Weights of a small transformer language model: 1 head of 64, 84M tokens.
Each number is 500 + 40 x the weight over the matrix's rms, rounded and kept within 0 to 999. Layers, rows and columns count from 0. Numbers have three digits each.

# layer 8 MLP down (transposed), 256x64, rms 0.134, rows 237-255, columns 0-63
450436516506547511528493494517513483454541537516479498504533535482477451526485561517507469506485507497549524439466495509468447484508549506568441446473498465509484466512492551580544518535461512
396513519586500526552459530527529370482525542462485503548527583488522492536489470491526507544555534482511476488484513501451462467517492467537519527474442491496532508498488555498500432489492507
492443428473546504477448495458484507565507514506538509479476475511528448498553520430415494497439442555535489490519538537538453528433488595514389474567528576564517477512563524533487508469511504
520497537512544519560423485500515535523458517477475507542502485548500499485465511565469496515481478522529517473478500531538495489468444500531457493476458493541497489529471543560421473500475478
496512530526508507497531497513527491548559556487518488535514516445486464517477507547491488469535545503506488495554514493531467511472449386524470466544460513452462450527486498456555513520548463
541473450478500454429595470522484403481575469537525455461494562598548509505519402469556502477477420534559486555480486426517485614473473641454502457493482497479471524548513560551464504518497470
468517503480504465482552507523520444510568480546487533488495518481463527488486458501481577470466440551479493470510498500472464467444471626482474512424512559477542465510549526610481510475529499
457562477505450520500466521501556441441477497489502494501467504482472540501485514531431454520475549430556495473549503503496528532537524527569369474497545545493493467519501542627485538516492449
480518500573589562476448459470472480497577443481499430504511610571495483482544428520469437538435407510466429471517605511523572587513497580574557483526471472412510428456504491490534502515506487
585474548478493476482569517439470594513489478518512527461552504504445492515486499414460506523512632481485454503498533474522473553480469408479569557526565470470465505493529509382448597477498423
516526554582552506466516539473482535516567454523479493491485518450551527380503475489451451465541362429485514484431482440538498532540530545548558509515500443461474424573537463579533511517540520
537468473447457530549473500502540525491452545565490464525499402535460468540544435489518492522594534498503513440484554591506537452529455555438504482568562476446549496451553431513547456455482458
466524490500544497503482476484503498507458549506398511549502526501466487511485517525512479527557388464513543517473513528534471425486457525470530484465527455492547494481482499569490481523519553
440525481474507547452527507485536478511483466545474522475442484508502527473477431512490557498461576497460566524491538552505518506460578465488533484512536513534511493491477448473467540480482497
471525525520522589513471500545507458472533538533491508542508436456466507441418475497477474510520443492560462511421597498545449542500556562544511496517437487449375482498542497544541498520473562
466527509451454524475479468553456436497483461453510524517514479605527526504473498518428485549446530497563518519404500550513550521520438564506470485476477482412530519516508505631509517472487528
463493465573546502448446513521507494485492492506429548556528488441504576466467494511447484428557335534531549475496525521441485515551474490481546510509493446514481518542526473528512529504491538
526448463512561558491508494498518501533482457447501496491512435538470482465515467519491506453553492443475548509456534498481527451551507652572448511475527522494502539467467455499499479479527511
547479531516512481492541508415488619461453505552508492472549505506489500488471475451467452524510632508534456498525530478513474528495409432472641558495522479473459501490554521377460554491477455
# layer 8 MLP up, 256x64, rms 0.144, rows 238-255, columns 0-63
494489578464542513494537399516468496505561477544462480417497497522444479500566497463503509501469516551566509443504487514522418501513583484429515495546521505460453510541559528433504513488519465
506563504472480501484572534475533528478517518528504510458460532515480517494503531472525499562500546487497440518533465479583508532515622481537475463460489432472475491490516464465536505461461445
491509486521495502482530549546533519478531498542456499513443506442495526514506508469513477456477526518546520557505474470506530545516546482478466518486486435456482510439561480489536511503486455
506551505486528399405454470430492586497416530428501556496496538468566501534492454564533493506520490522482532520504477513464523495543486488500563518494535464502564510466472531513468474499481485
560460516555434518517500501416505480527451491561522569459556461419445516443542562511572487525504579456519556456548500491439490523448534496519508550492434477496500509501519420503437493426531457
471462485503496526499462519562446520523476526473482590473526427486525510501580565522449475459477507483511472547524421460460540511481496497482504567563502545455551501447514494474487491537519468
452491474490471526485471531538453478529559533563555500424507497460564535507609493549447443538435557497546438551529490502450507544496468430519498500450433472504471522464524488524546576518608478
539551473484474512482482543482483537527492485430488492520484459525483558494504523525557517525468613438427535471554409527408543538497471456482546606579562564482495472501534406537507490431436443
612488495473522477484568532474436553444498496504523527431529479508466484505500554542535476463448527525488513487572422472457495552502510439490556540521557488520494519450528437430493527503497409
527432584439482486484525447543509506465501458563517494481496533574444497463495605475417528536442523547513521459544496500497497582474482455477514517508519443554505601471407423487526502493477466
549467515489423478408508537480525498467510501484520560443458464533462586499476595583480529451574518452449524522500424456527516484477468496421522547441575544537474513507475493494418530536520453
536442506498471488505505435507495515533429484437535483434463484470566495473475483577515505492483510446509489533516500539507546500506462491542536526511461528498496488523436457514485495465518509
526494473496450535530444494506473478464510547422549451539567486455553473481538539512446444507503524525574465512436476428470474492565473504482526526512527511464425511522507538489502533589495440
534455546484532522523512427477519495454492444518551527511563466536516512487467554479442546536480530478541496453497454504469469534497469482438511513553452563508458555490470444446459470493528496
471461531459551461495574539515451505459501465523409529466483559435556517486504509496437491528456580580540484483511475449504567573540471502484483522502488496516527519498565509483484500451543447
519535596486469489524521509505438544461516394519444479489505606496540518435550608506511501482418526483441492581529444489496568500471568461523511515486424531403481496485535510494494465500467444
541566427500503430533500502492451545480548487510506490470540502494497566474500499495459526587474508485486485406557494439520501563521580477480482479496497494436510488545513475480534503586546521
619494457535493483464533494434417559467463499507521510448534487484490473478499501529484484494493525530432485501570472476485502562511527434525558526525554507467500502457534458461488518492538416